Weights of a small transformer language model.
Size: 15 layers, width 160, 2 heads of 64 (1 for keys and values), MLP 640 SiLU, vocabulary 2048, 4.66M parameters.
Training: a variant of Muon for these matrices, 9458 steps.
Each number is 128 + 24 x the weight over its row's rms, rounded and kept within 0 to 255. Layers, rows and columns count from 0. Numbers have three digits each. The size before them is the row's rms in percent of the matrix's.

# layer 4 MLP up, 640x160, rms 0.199, rows 85-257, columns 0-79
101:108108126144129145073140092111154171123143115105122125122119144115123084115129114141118114156093140134163166148133143102123132157133134135070118169119103147118086132129138144085151126097069124153142140157152147168088173147152123130121137154
099:116119105126119138107077082126134151129106146092127154113154144140115141144135156157106120079139177106126154153156136150123090157162122133144201106126141104153144098132087112163126120102110094166100147152123124121163164118134154114129104144
102:179129147123156119146102114149153121133135104128125159148116111135131122123114126153145152148130133158113121132098104099119144119099131140129149028125150124118110127112118142122122159134085135126128137096103111126109134125153092136138106167
101:103118129154121104134097152175108166140104074094148142143166114115093128156163111139144136124138094141142144127150094113152133187150119129118142154106137099177112145149130114141129111138122150133082117149141152103131127120116147145126153098
108:151085119172135132136155120111127121115142146141159135107168091110148143096137132148144085122093125146195127124138122169123113069100129125143131139106150104129095126103100133124162139120114134094151141135148112094158141092115140136122153188
101:105130102164113129160095099100097122134101168087130136113127122109087092150181117096166102145133176124148127133129097120161148115128097168107169119136109099142103142157104139094103173097134149121128152127123116128152163156149114130125110144
091:104133139176078133142162133124132137129090133142166115154137135107128168132105101131127143156153091122170135109133136133132113158134125122148081149119137103143153145095121130167124176125170087178160139143133142149142102129157085082154135139
098:136134120164118127150126121124120125140103142111158162138138148129103120107067113105124118119131133122119140160137095136137123140152116149157120164123100120158164098149139128154095167162104122109125154151127149130104145131055138102138120140
098:133094125128088189068133118100124136177116123134158168152171155079107125091111134119118166094133137073129155121148094120157126134168105148132112166084125135118113126089065110131137112135155160088108138167155120147144120168140152151143138096
099:169144127168127103117130192169119148154113150087130141146124131151119156142096153158122133078168123154138115134154125141151054110175120120131105137126094095103133139103128152150177145115106161168109121117143162093130123117072122120145125145
098:140138120118099101123109108110146121146098131109111116108111148110097116158134120133141144135087139158152125130146154112128134097105129108112167083132101118122172158102110135134156134125088123057103126099127124115099158142141146140163107103
101:146097097139112164140092136099072127125105153138138099063117121112109142095129126158144063103136110147191157131127130133110134141144139128111132102153113172127104122133098128135140115108094118125113085126149139156062159092094126121127097147
103:114120108153130142123156122151122144118156147143129101137142128139122162147144120111148084119152120126153156138111127136155135139132080136158123126124107133137093126089119122099143143114114152136096130128074127141145098145133112126135150077
103:148171119133138118117141115146092193120143157137126145103091117128128143099142095119155099119096127125141167143123074076114146125154179134103121137091097123098129128129103156129150124114150122113152095154147132130126154100157160157129122094
093:090157131114129160121128138180128150136134064124120117119110182110112165159151132111100129096122137117134103141090136154076138157120094115137156078156166112128163133131135134108146099094119116115140143105150158098166129134102142130105139110
100:115136156195143113139147112131140133140145126103139134086137093116096123147132145097134141159121142122108118129106135107089115121142160171098086118116110109153110116100118167111093141171125167168147151118138126091147154144173140142157127121
100:147130161145132109089105086098120150166108128160104068072102132125140115113122102156132116119135107175157102108166152116129106099134123148133179077129143139146124109112120136100199140138121131139093113134150146168177136136109159128153159140
094:124110118102125128168132117107122149127108135106164157133153127112129156116137112122114146111181133130121137133102119080127091141144100130127118159096103159123143131089130138165113114066129102087109137111120110111153179156147103148068137108
098:113128106120124173125157159170102149165149128116095128124117136190090112124117125128126148164116147177107132160166142132117121166138123134143124089146109120091169142111195110126077143121128093156104170117134152149155161156091113132103107118
102:131082121141114107136100106159115137154176112151142117131165132111103128074088100140125156120116166115105127140156131148140128113128126174161149134091133111169152116102152164143131093121114145142166112143157104100134122145130142115120124141
099:169141130131106138122119123130154137109115151143146078143151184153152127099134114113125120138148170147141119100144106135099164156115132105138094142104126076134096151111092138124099105135121131102140115129134161104131154166105135137116164114
091:138113120127118138112138162127098103160060136159119090124129089131139132124130106135106120127085106106134126176135111129093125112130096151149150140112079086153147127143147148152107184068115168115163094137092167175125102120102113108093133126
106:104115117152171134166119134151066126138128141122138127121151150105108132141136108128144108139148137111152123129144129156114146142132090111146095149082133103115119157123170134118165117133121121153157145110163151146162145114116110100150102111
100:155098088134077085117099110162128141131111123161196140144163116148153111141135134113151124117121183121148090143089088115066153119126177178139117113110095127146121079122158133139122117149095088100111131103117143138103127146106136130117138090
095:120096153084157113127116101117120164181112087149172147142076153126146139136071116149137112130114090143124131135129126144112165116133148166133127125104101138138096128151163139158103138130126173129113113132140168123172113157103151133156136114
093:149089090151125138154115125164119142173124101128130101126125119108131145125125132166141066137089119141130113143145130131094126103081154112133137115163133185095145086118087104144155131134149102167147137135123102172125101146134127101148106145
091:082140125106133195136130123102161103151112146142125134105144139104091116126149078112156082105100139107119139134115126099160118149087114162137111108138192125140107120115155154145106134117132129139105139134167101135109138084093139145124133110
097:132169132097110146135159150139173128106097135100161136116137098111164137112150161118155157153096096142128146121121097097118144098100125143100077162125133135145064168126152158118110121132123129175124049091137144104149148154110153099155109142
101:172155142164102111130137110147126104140169137137145133137142138095160130150174129111139188114115155107149139120135136132123093174137086099147173129114092107137175069108127120174136141130099094138137126131102142154113119118082088148137136146
106:113135133108116144127097077155147131133115113149154095143155092158087156130125111138116137129162126143165125126113158114108140143124159115166106156107092148136123157097128119073092134165144156148109149103151150120136145146143126038128149109
118:164151132145123139115117121152139120119134145146103155100162157133141144170107099150150167154131093160090133141103118110128107115131084145155147041134115106130156119131090147130100138090071088096121126094144142153156137142120099141107119120
100:124126120124112136145120114119101101111145126157136142127179164096166134134162118149100143121099144107151121149134115113098153080174124099151148138136121125100121148140097133097137116080150106126099127139088094089112154145137105117128143187
101:112091164146066138111122110127124153118156119124129140135121110151093149130120194147137088124143133147116109123131131128135114151129132148077140134117150092095108132121137134156112135116117115105104147120126146166167083143118139119131171157
106:185113103128094166087147162138128122141119089149145190090164098129097098146124172139106138115123070162108159122085125126145118116150141165095155129106156151112112107140132160135142122128120160114142116162105165079154106140141102095120138101
091:112166142136109120117107127101120156145206107109143143149126138146119082163158143158115125171125131131111088088108126122181127160131084107145143109105112048163103146148121103120134154151159116116117111132140139141135103110153123120120101175
092:108092114124104146129180124123125130133088117154125133154140127160109117104116104142128104128115115096109149143170100089161093171155121135180133132099117109118108125132116134148096133159128068106138112094151140136119082122145139093077176114
108:194156087144193122128164127138098112120167074107101146135109134136094116095119119128107089131107131180114189123105121128150136091162173084105130161149109153115124126113127157126172096181146121133148117148134114140120118097156125131102125135
098:109104155177107176095141129126123113188114126140134103109141148173101183106131161160133149156167137162143183149150108117131128104134156161139137126084124123131127113106101089149125132092086143170137133127119094064141106127152105099143129169
105:059109162150142155132123160098166113147122101159134096154108124102123154147151122137145102147155139128183110168142162119125123161127126146165139122149149148099104150100140134143135110141146119141119153106141117146154117152150083104111105086
100:099103107162104133167089159133093169120148131101118153131126120102158187094188126143150142114107107121094132163117123107151121123149161110163113103123089143153126136127178105095113148123115107113105126150087165102158173181151168131119115124
091:145154102179140088148059128128103121110141132145091100102149111172133151091103141134168146130100117176178162089147137118108152095115168129068124143127162103103127142129118173120152134130131125081144143120111134137120116085128137106089111147
093:137142125113118184120114162145155149160062121088134088089119146107110128133138158155151117119167162141141112124121145140125143139114160146158127076119128095108119136154090137107130139104132112138114105120130119141141157132136100105075086093
102:129145105150142158111145132141180109143113110136125092141135112128085134155119154130143129148146119110124139164104139134139084101099162175151150077120144096126160081123135112092123178164091119091117130122128121121121126131110088150162140153
102:125118087143130120097104093161129138130111177101172122120087125112077145116121100076120114148118164098137118137107141148111117195139118150156145080109078107099108109142111120095125088132121099119140100126102146129143150160125131150118140101
100:162180146114129124120142133140119153128160094111116139079146105060138160126160116166132149148132144135117118159096096172122115108142100111126127101124144128159093131100123107135113088107103158149145121160099138124166075130117111144157146129
104:165112118110121118158151123150131180112129115175126109124087184151135136154114107134135160097167122117103116077120091139096135158128143081088124135093127096119199136121114133125123138132098135149122136147140072079144105086115103079087136111
107:146141161086105136139150098145155093103118106140111093168084144145147112122144134185129067097146151103152123126152172132148107128120090120177114149106151116113122153109110127122132200121116135089095114091148131113167125177088113153152113128
097:102133124126161113120121138163137105182090080106135149143159133146100118125142163141145134106123113120122144099159104131144136138115091170116108096101110125115115123085149149157103145120147113169135162152148131124130118113105143090137134103
096:102104157183108112157102159124157113129123134145147156156097108151150138070140134132149154138144169111137169092182116113129151161088136136132123169139117095173112124107149122121117177165094110100112150150148163108170118153119110132145138102
102:122111112124128110149077123144186108119126143144113116129085127165097122172131138108136099141099129119150139087136096116125143152136092087117121117090140152139152086127113175167117087113144119142170115167109090146143147087120083123120120142
100:107119158077121148123136124094160144162127110140104140177083123097126110094097098106164086136115122122116123104162138111107145071099131122117135177136144152132119179112144119168106118123146136099115114135111088105115119162179121088105130126
103:110121161137072138108129087159140168116124109154125126134161135156121132124130108134124105139101082116150136136128103117168117102161137119141120130116114114148109162117097108115143130158134095108144122094138107110093143130161161154150128182
102:137102127140125187152121152151112143131103131104153108113179108105163138127125157098156150131173113115142169096141141093127106140176146151098085158081109124135157122152132161117111148117128078153137123163138116078139151102107120099179113111
099:155185132119125160119155168128125135175122112097155109134119136132134103082082124119126130172147107112130120110164120184134129114107086102149109156125119104114169099091153088088128171138140143116120117180139106146162108124151118135149113133
102:117112130127153049142160155154148116130163149125169142131180098094130128079148119114133142127148141129134132150151109140097105137153128121152150130095120143094142134142119102125143160102095123103149121120113174126138122162148121151143149139
105:105166119113117066114120128142157118121072134123151118158129052072146144117178135129135100104123157122092111158123130132155141141120125119148126176145120103162085093152129092096128139148117128152130103122128107138136100099103164132118126158
101:148123116113150110139115111139081107112131121134165146086136106111126107112129130052128115127163085160104165086098118117105154136154134118070087112121109135113141135134150147139102111148161108154146100065099167102158140129170117085117118140
098:176117153115110167127129112125131100108116151080162125118137082096133150158136120135100124145098132123142136107191102148122108154156112123100141127158123083082070135170148128100091122111142127132128129132137140164149110162103105111138115121
105:117137120114149128090138133093135094168169123085071135126109152146136153123076068112157169171176133182119134091122105138108117162137118131126127105128113086125165153125117131168164083100102115145133125146115123146157137158148153145120123130
098:160110105152130153122159124153155124139108096132170172124134154166109114102129131158130125139106096127091140122110108140108143161119153153117124132126089125116102193107080106133157150153094084131155143111123134080123155137108105139137116096
094:109113157128143123161165125162167128134125146140126080152099092126123108135137131129124135179143090177113144107111099085130135135127130139168118099106108090119153136113126170101130130174151142126119142151122136151154158124149143117128128130
101:171147125093147119104113154121054134154163118151071132135122082145126117157115171121148123131105169088110133121134057133128134117145140084124163135128101133155119114104163132132130132167148167089137119114122124133162108160121131123105108199
105:149115118155101111132138152152121105079138109128095125125134112114106092150097150151110135129145097113145145110094111117141102164101137131128160105102132087136136097137138118080107150128104129128174142090081118103110148130092090128155121084
095:141133158134105085115164135114142127161130120115140176164164148128156164099141195063121132117158085101105173137128116133121089173108104126117138073123135120114146115155135148173144095156115136093119129118102138173107087173177141122134130144
101:096116142127131114151125155131123142162192135096124124131101128091111088131143106112158116090142165143126123157090160151096145127149150099142149183130145122104156204120137108110147149110082128134138129146095125125116113127115132127113123102
102:144135120154134129140109164157182105133144149105106123152137145150100137113125099107123129141126181165170145106134106129146117157163122105120111078083183169119169154128141129131166125181075165140171151115099119150167151099135116121110154139
102:147152137136116124129109111114125148127118137147116113083118128123104142116104120167124176133148131119180156143089193142130107125107104109125166143114149099137111151116176121123104133113110117132179172167098119145164106157106133123142145071
099:180146092164133120176134136163127093125092101180111152147128199159082134172156119112150149132146117126161124119114163145118106155086087151101121143132170128150150130160121133149177143124139137153141122130142116126151105093127090129157097123
096:101121119138164147120139158132111087164145105113130074148159100127124120124126125145119137127102115094178121097121126089127101128142152104129129080151134160102145142104152148117102127150101099136170098175089120132102127119113153149117140163
098:160119111152124150096139130125113138127109121148137156109095177133152126116101129096157105147163123101126108131107152113114125088092147184153107125127101123114122101132122097118125114137081093113108077085144169173135151089124141132131124113
107:129115152096137130144118135108150171121124143103152127112157131117105167110113090125106098153145148146116171163170120133104147097129164157091164111098128148076110171121117146091130094162140129135137136140164167110132096118169147125116123171
105:118180141171154142109113156148155067129143087109150134099119143127145104104126113158116136141149150098123158142132146117139131138142093125115146131110133140143143109113160136118117151103145130123119115170148111109182141161112098140095089100
104:100147152103123096125111121108131153155101103149121154171148143126119137140106158164143125149117131108111178153110092114146115132127144131144104074129106135120136142157098107103124117158122129173103134113115141148168091098125120116174152115
097:115135143131111115109146090117120101095130106145134102143142143104104147106058151126107092087142124136136129118129102118109145149081157112135172125088153137134109115110097149164073097146137130118096174093080112084129122144108152157138104170
098:118153114090095152117120087117138127129132125114140096121123136140085141178143105127134137167100146122173155112162141122106131143160114106109162135127145124136074125164134139193127104189130139151110130104121139147156140134133125130118129100
103:107127119137088139121147088104151146136140122106141138091137137106129145128155132148127140120137122081124144088160079093120094143154151106107106119116114128147103127161144123201144107163130166075106091122132150139096145125099138082114105117
105:138122124122156118110149137131140110149126154136108122142123109124117119113123101161073169167115128146123092118140157132125185142102122103125187130126166100128106158151116093148104136103131112133149152207111124123134080118165126154100099143
093:128153107094153096085113097126141122133093170154103080154104152066135121136142106140135091168120150156127173134121115111160139119090146149180126127131121124130136131170125102113164167122132148123140112153145156105139170105098113124149116106
102:153124101167161132138139144128122150131165114133110131067134060104125146131090142156155118208105075115147106180120112138109129132084149160142129160116085105189122138131137105120179142138103153121102124125165129105128127155147133133107148097
098:106164150103156059118195179119117172147147091135177100145140112139109114119156147140140113100133094117154119140149137117126156133116124127146122104158151122107119132125126161116140169147149099103143111104116125158126139107084109119129145173
102:119115077102129108138086185127147110147147161122106161158118216105149137128128112113141147119073065162122130114106118130165155098120134147148093126103110113121133175121127139101167109145120118103119137159118105121093091122101140126114153157
098:139138122176131124121120114143126147149157112166124103143219112134116150114103164152117128172136145091117146131133116105122099138119140154154141112142097113110128104139088116120144106134177135119127154101093138085159101136129114153104100143
110:126095111128074114110149151138116085137162136081101113122137077138162134111157167124143121138130153129133097131138170129154135157172133136127103162115140151163121096129107109115114148130137120144132111118133123146087101135127155119088098105
099:117124134116140142136103150157143098126135102086076121139077130109121109166099131135175134117132135113093085161116092152068151110123135166134119161131095090107138116077148135146194111120122096133153104111145114103120104112093148128098136124
111:116127067174114148111176084146184090171119102166140136146152172132126129117116121102113093117149153135138084076103090137143139129091131110112148172129127140107137129120140142137152156168100127133138109127147139120177125120106103127129125169
105:131165135117131118124119098180119149119155122112120159128118137147158111104107088114127156127155127121098183098103090081148101130097170140117139142128102130154100135146152164114148158149143145067131109108119158126159147150129136095180130147
107:127090115119131147125120118092113134129135146114097190130116144131140123140105175169182060116071171095112168127121160154151141118108114103089146164150097137143136095143143153150143088132145098099158068142115118132123121121112134090112133128
104:184129125137151134143133082119139134163162143139107162162154178070146103086136180127130102126090144118118109117135130117149100193098167121137140092149135135103143164125117110151182143120107091077103152102134138120155115146147134119119099140
102:111193136077141181161168123138150112142133110126082138115125143107093149155155080193124150139081126121136136142125122146126129091064145159137086137141114130107149164128110131137172110096146155079127110116136122106101115150165139103112105125
100:150104150156135107102102178149132158158110144075113160143137148106123155119104135153110178107166118130097144102105134109137133146099156132128102108138133121106069119116189123091152130125129136133127140128127127138108143131127142132128087143
095:153121153102109140089104111169090148117138137111116119127186143108151146121112115126165107113110130159106128133131164119118124142175117137131103115121133126113134103134077142149137142118180174088079178140077086148121117126151126137125109121
096:169137154094124134119146129086101152179127099091117108081078131127128130120130140120095152133126128130135112116168118135095178132096101112102132146143101111143103137135153112075148143082112101106145127151074124166173117132147143143125123103
110:113139117114124106109124090071120101130125148102144152135109114128114153117141130144167174153140143106150168103108134100132139110124127140107173154101088148144149158145111165119130086138125119164117121116095130180118132138126142135153106113
094:112152128134123132104139129130162158159134088088145098163143148131152127135152146130135147132109198120126144164105122096126110132134148139132153086122121132126123122181124088110089126120127112150088134184083126114112121159134102138151158135
101:115085112122116128146113103122118166123164141148065134110130148110147183127136108137121110116090152155150124157138158133132125095198136152112159141118100118164135117135114115130121113105097118127127153097120124148145128150167160154107111118
097:143142142125120142148143146163123115116115188107099121131134163125134156172126145099148129129182123140134097142104166102121147149118134122131116119136117164123073100123117138143124126148144097166102100116088161117176154163135146146156099112
103:105096101128150162124122129101125146131127148111119128157136136136096150109110131125153126137128146118143136094122072104127128140182103115113128131124165123126129150161095130145083100162149122131133117100160162112142176117148105112138129119
098:095114128088121127089145127142118147146095139170127078095125128118135139162152091124144125131099120100130152096108118141147142126146166115128150166140164113103122095125119108130060165078096159152112164124112121175133085138168109136105138130
097:148130063091117139093126138090119139169138163149131115120067110122102090118091125160133152128127133141130172119091088104113117141114144119103135122162124098124175075122123122115108141089091117125127095105154126119182109107128132135115102157
105:121146139086130172160102092136098144155155135113124154127120090098098105144138136105174137078107149161122119088131154154160152101095120153126117142141146103146131127103156136161115164146132119085112118119161125173149121163164108117153085100
103:131159126101144161131134139118144104160114113095108087106107126138168160127105131134121141123112084111160088109140107139144145124144134155124146117106050134115113141126064094056133140141126137113112139128146134116169089140085127107100147120
099:149117143107133100115142062079142177136143134133106109142133118110117147110143138134144089152145125127085127120133107154101118121096115128083134141121104105075161100096133088144113127116126148131139148129141103172108107126136167170170087149
103:105118145108093142145158189151114109133100163145139094154136127139129125136112151118139123168141107143158147126118090102151184086104116180134083153134136120129112148085166109144141124123128115120086128135135137122137156117175148140151161118
106:158101168167146134141152129108108146154158119096115097109159105102152122077088125129129157168138124142134150127127132108151167102092111147105108129155131108135138132104139146131120155144160137134102102114162112190144138110117139155134085146
099:112160147140104087162143130121125159126103167112121133141122133127139116137147128155131143119099143128111168185096094106131139091075154134118169144123123091128108099160132121084134139086121179105118160111109120086127113141129137127124102166
104:152159140139157135115097138076106121132149137153141113179128148116103121146143059105142136115129142105127140112119136114148196150142099107145124145153138140124133121120104143146123130166120116103112117108088114160142079096107109118151136172
106:134123153164098175161088095122088129171119105142132101133119090114132133117136145142159124155157111168132140122154117090160129132144106136138088181116103119186121114105071120155110128143091123122144133118131116141127140125128087110128163165
109:148139151135120126142145151158142122145121107099140133120096116168095111111134148163103165073170170157172126094157140137119158140096139111170126140105130136125088109105091137127171184114100142133105129085120144113124078155133102095102080121
101:151125086100130118136107147117153118173117169110133107133109147160136168143093139148092140133088148124165123115111144147109129146154162142114111082090107124166123131148112170126118102121095120141081140130146119112163125113107086146147101149
093:101065164115142100123115140113114102160073183166117126140117136075156139133132147147154088148097152103123127143146102116126138116131126168149151122136144140106115133104138128153107179107138146140063094107086146130130141117123092155122122150
103:141116132121111126132144130119143143155087119135138144163104113146134128129173071094137140141113159114106116140094140129088144117132112172108132133084121085147147120120130136078066162159127093153173112128121129168118158185125130127098114130
097:114109114133147119133162177069106138154133110144148125179131119105139137130117115088119137126131119109085159171156138111155084124159101099123133128145078146165117144087134167136136131101107114123134110116094164130124086162134107158119131141
108:087168136139120097090113140180122126133148128176132148118115095132115132147114102146130157124185164095093100139112131083099157117106093097111117133123136065143115111135146135138170100112150071161177116142135138133098147175124139123122122145
101:151147080132117145123091140130147152123126053105153139095068099084136133130142102145107147109131180119128076117105096109117112159130134140122141146113133137131128140140126122118139119131138139128129116135092100148126084178101103122138111158
095:159068153134133169126133137137175125141106109116095150073132139106166156148108084114168145175130177122158180147139134144128132140143159155138134109091123119122127102146115129140140168112139144113118167128116123141132149169121112103120131131
105:146156150102095106148145112180127135133091105082135084114132113117135134077154104099130113130131159124111116121169136142140147120098130141135105139119140119112106130090145107140142141125080169130174102118201116112118125128121087132150126141
102:149157128093135141113122137126164145116138152092114123087149112148119144082126128154172163143137152135135107122128090143139130132118117132136147102102129144147120139151112154119141145099092151137119153121129153136141111142140141074084097166
103:112154143143127119135130133130117084154133150121127140130128198109091128139145099113099109190098104112137123129131090151092150072133134153142130120115148132105123122129123111135192159129117125166126140176148121124120103141155082125109128150
108:127113100135152134090094142096134146125095091121082117123121148123092176118124111160135073128176172121147159113148098138121100117136090101119134088112125114141139098102162123109088118113136129127116118134125133127115116110131155080145151081
095:129156134126125144102105108141118115131130164137130127100124098107113167124131142153128086137119132147151150109120165083121100156134122127177187097127085072133149139128126082112145153135140149082160147121147098153113120189140093127125069142
104:148125135095089156105123119185131113102094149112126153120109094122125168099125138149114157094117127129094171127132131129143167127148094117139129087109147096138106154169138119123159125098090132152114113115133095114147116175116096095151097092
095:111194198120116097122131115137120150100100168110087144184131124063151169152140140130130084115143136099128134090119121104158076121118102133135118136116137135136139103099122112113153130120110129138104125117165166074095121128112158117118138116
102:149126129105105138149177120119097128148099125135121136183072116071112163124149127130148124149086141145164119110116113144120094154091142178118086154121136107151137112122065126118116108175110108166119115137152122122122117088120153089155146129
096:134135082146095146129133160131154144147124130132114154151100139168123116105136135108134132132123137078122167127128131101155151164148173149155171086123143106167131137128141102104102130148117148099110116136152116127141131104106124145148080115
109:170126172128099148155147076082108156117137107116138118136100115124116119109133125139132133120113149095100143118154114112104139161088117148115104109131149136168136134150162143133127180082123108111151073141093133170139107131136162071127144112
097:105153116132122093159124156143083121172129091131145110160153143106151148105109142130158177111133103125110132124124136157136147128121136167142146177108108108148141111123123082177104132120116118108116147156147116143169089142107130110128142131
083:164137104139160112137105071113130143085124109135174096119118112160158137119135158150137098175112103152132109157095135131129107101082115109119105132107162139108179083094154141127150132138112133156162115141133123147127135110109132123166066104
100:156174183103100097169149141124098130146108135110116114120125132154125105107144090134138124095129098121082147130122111093158142101109124091067127143132176123130112124115141173128117132147164122164139137137100116124128131119150118122117113142
107:124082132111126128113129184094122133150125119136104123164119146128115205139128143134132119153123131115149071093116100114152135080096100116131103161073170104137121105144126125122140141104154157140146131168132104102123117133139162134132132141
099:133127103127085153094120126141166090146129115110109123078141110135144112152148107204118121105172106172118121085163134162111134128101114146111180119119132143116106150114144155105136124113128150133166082108127132084151154164130142129134069145
108:116135127092141146107111130123144136143161112109164169131141123135172138161117089107149143145152123148099089090108141109079140113142148128111101144114128119128164144127124101142159111130144137161178116106133106078121116100119110088143107170
101:136123205160104170126126116109136143140132128101109130153081100088096117101179148146128127112131168097164122117137142150131090122071112129161122123156120092092091136098145140100112158150127179120116137141163188147151141168099133126064119124
100:125133158118117136144094094101138124117148120129100173110142160134140120107134081167124108136118127085119146111091119101118118145150161150139125128127158131143147137143138141156141136128135096107116101159120123100144124140118132120162105149
093:109113109124134134079137103106162145162124120129112122156128136104122123124099095160117119101141157081124123124117157126182107136125153146126118122134153158166159060120128116133114092100113116135117127120106128123110090108118167139119126109
100:160124122146120123151097136132123098126182133131097175140141142127078111153133115127130143111146133128162155161125144139082142169118146119065110105102154101130118126144120181122120125123137146169072118127117067145107142156132169129110138138
106:122139123144103099168133137112095149142120094115179112105166154130104120159163108123146117118108105129124132166109119140114120114132168142064134136120125156110092092136125167139064100117093093135095136151123163149140112117118106140118146172
103:148171123122154133101140143117150136073126075107112149116141135136096132108145139125183141126041126177082168118162134142144103126111098121116108103136148108123140149103125098136126127098154134134129097101127133146130092138085112108114115126
102:129111163141157117121136110094058135105174073125127112107134121113129118087136148108100166167098127124102127110166132124100142125117101113139136157143095127122118147146105127123097094134158146118108161155127141142107141129153122106167110154
096:143137123147121126142141150125118117119157136144088156112120113103172124127098132142156082086128140111128154129125108201135123088138129138105121135120100118104152119134171119158138072108153107145083090145129120102117124099122102037137152119
108:154136123137134136151107138145095135128132103157079099117145113105113124140137073110130114147104146094112105126155131187110154123132067100141094139120107077148149191107130163169123123094116145121126164160126145114136167080126125115115135158
100:117125074118114109118145148136153111115116177107087157135123096123109132138179134095146147142055156140117148143083162121089131109156116117140158123145100143138135117118087102110126122112118150147139105136144129115141161166124137096132121117
101:124140132126128117109101126105134107137148127098135145126163125133111115176161126124074175181078117164169149089125099107107140108097083137118201125152107107108133130136138105152119120096116114132130101131090129136128131151135110122097076129
095:144122157122128105121123127067144117150083171147120090134137104111102126106128132132166109148165127115118164110151138147096135161148126134139098114107132121124135109125133156181114125126112139115168162133100149133094099170068076126117131159
103:122093128114137120083129128130122068167088186175099132147147137105152108133088124136158100115129129157156151098093114147104083100133125118117110119140102098143108151093092136101103153132127143172126135135126141140131136148126091118163107150
101:141161105073135110138143110130139135157137152148118129132142119126120140124142103127142145134143123089138110101148084108094137138095130159152101159109112143168160126134110145137126139170086138161141108157118118105108129155146136151131131118
100:131087092106134098137090144094141141145153113125089107105124128108126123098136145133156103133122208151121122125136090102121139153096110147131138114111139141148120150110129154133136084114136129116113139155125142193113129186144145119132104122
093:153120129138144143113160123144156115158155191141129126106100100133101121138154116179118144151099103124131119161141145101102141153134174142157161124121076121102163105096130114178111129171137131098114144160119110103140122148109102113125123160
094:094158143146144134111127148128178133128069160147133114147155149111103150140101082131109146156106132150122151140131122124158118089137108141080107153138141170142099126134107155123106082116113130139156121134138139080150125133099175122138146122
093:142156083138117086139142109151101134154127086082115155138115130187099129153139150163134132136120131073098158107120128101100132108141146109126108121182136127140151135068113108153132129103144128137106098138076125122127115154091130079124130120
101:163123135082163113118156151137115168140132112093115083052132153115142149135135183133162062092144090148130093141112127108112136136134132118142078143139147130146116079132110144130091118133120167128097109123160164153142106134142164133132114148
103:135103102123138142124144144148123179139124101098135102114126106090087149115122139139087145098122111116136101159165143160122124150110128156124093142118128071144108144115076114144090173152118148146128147092122107153118125192116105121137164176
103:097138115120122134118130156099143110182135103121132108097133164096130121115128056169103110104110144175098157142140117148093132149130104131153093113109160154126151143127115107097136155093113108113129167124132152146090122111185100104095128121
097:187112164117106143116093125173165080141156129107066152150143130144122094145113172131138115158137113125120157082131112078131190080136097154127106092121111130149118122119127157119130116148137126109097174081118117122112095120125089121160141148
107:168112080147121107153074084149148163127177154135109170120076062135129127127150136124141116155119125088176147124128131124152128140158137171139108104087104118128162121120146131169134155149160149130120107142149127138133142143119149118151116126
105:127137126104114137127093134115116155157163137163138137104140149121158133139095110148128110172098154145128124107130101089137140123148099088099118138124144140141143129153176112159121136167107133123125142165087114099104156101097116108124122073
095:131107127118152112113101139116110129132179143136102116138143155160108152084105112108154134163124115174145113145134134102147140118137116100159132140138117142122121149133079134160095141153177154143081113137104123146112083148156102111138093145
096:120137129108145111143119148134079165133130132114143084140127111099155128115129118124153121120082135124117124084155119134096122104094128144109124183119113141127154122118135145127136131125087116129115099159145127163124152072123147122121108106
102:138158134096118124085101057148140142152167145074145188114125156110123167088141146132140160122139117098121126123182125134113101177150081121135113141122142072162139142128121149179136121116169144127129174115136142140146110136128078136120114125
103:114127112161115156102148179143129144124122153120109133147146098138105119147110113129106137200137098149152093114144092127109159146091150122088147119118183136125163139169144105108135102139101098149155141125129164154171150156104112117126167121
109:137146153136118107134080126151118148147091130107116128144117127126111143126117072129131167140104139155106143135121095147134145167082137091124151136139131106137107150097129138074142081147066109098106129152112147130126161172138089131143160126
102:164078115118148111144133169104147168135099113086110107132132110143134173130069128082161144142141158155157172100132117127156112116144149126099139137149132149123164093113144139165126146120125096138106079086102142120137082115101161099146111110
109:135181113101165101127151165139171103154141148160113109132119130136126121154094134124145121096085150158120137110149167182098140120084103086171141139145099149134114126106148137146073117125139125154139180162098143137141105149111123116096154129
103:116129197100163158106153126124086124114141122107174098105135124117151118120137166144169122104117141151143137152187134094123131109162153118085083156094131126117127142075127149133121137140131156147127129115140133113145144097147089086116151136
106:129125117145157119120137123116161164135125156117152126123123093116143155167109132128139106154105075118160088116105144140118124107120152127129092142098127106124113135103163082136089123116167119141131098082128125157102078079144150090114154134
097:158121135172098141119162124148112099122188123114101134153101120108100123143154128111119174128157162131175121110133154110154089143121132106094167071158144119134146180064171141167078136133166138155099166131145119148144104099134139125153122142
100:135188083100117126141152148120133100096145106138131162123112152123077132126109142138124158140125116156147197086188100130121122150143155144111079165111102104143097119169098132142122127147122100113161085137136089149170137129137146139114093101
088:115113132127130108121139116102168112150122101111167101105082115156118124139149141145152148141110102097110132118141140146169118116095157103105142098147108159135134094120133110160132098136123109151133137121119120155126125124155146085172112116
103:145129108111174107159142140097137132144168096117142110107206162158086128116132085115126125128115104144178146150138119120125149123132116132141108173135108130135130122125105134105150128130120091135138150120126124137116139123114116093134114073
090:140173102152057141119095113051148118149121129139120123114106147089127149136148096165147130084118107132121144132146140096145127091168101098107103115109135155129122090109078128144144121148129118109129076121120167105116163113133194124159116110
098:134107097105110103096134125147127131149167082125115151168093180182116159119123156138108136133115171137172119127104117126142107119134143099129143148106137108117147125111129182119129155113058125139137152138136112127140081106131164124147130108
109:115099085082086133149122105140094150176136134120150135100157172114124154134123149169131130136104160188110141117109101145158119077138178104127149128179145166111125164122062154152127082119133166097116130157122152126094118156125110080157121162
096:126117136175113112113171094154154165158165084162176142152132112123126137109113125118135125147111103094142111068133126119099130176093090090143131117109142106155104141109122116129166099101144090102108092125150117104144126097140162100183115097
103:144109148077118119123147143148093077103126149123127132165121081174107126090141120150100102113133124120114127062152159128155180130102100120112109181154097141134159103136158117142116135086178123133115141124128183174143112108099117137129113112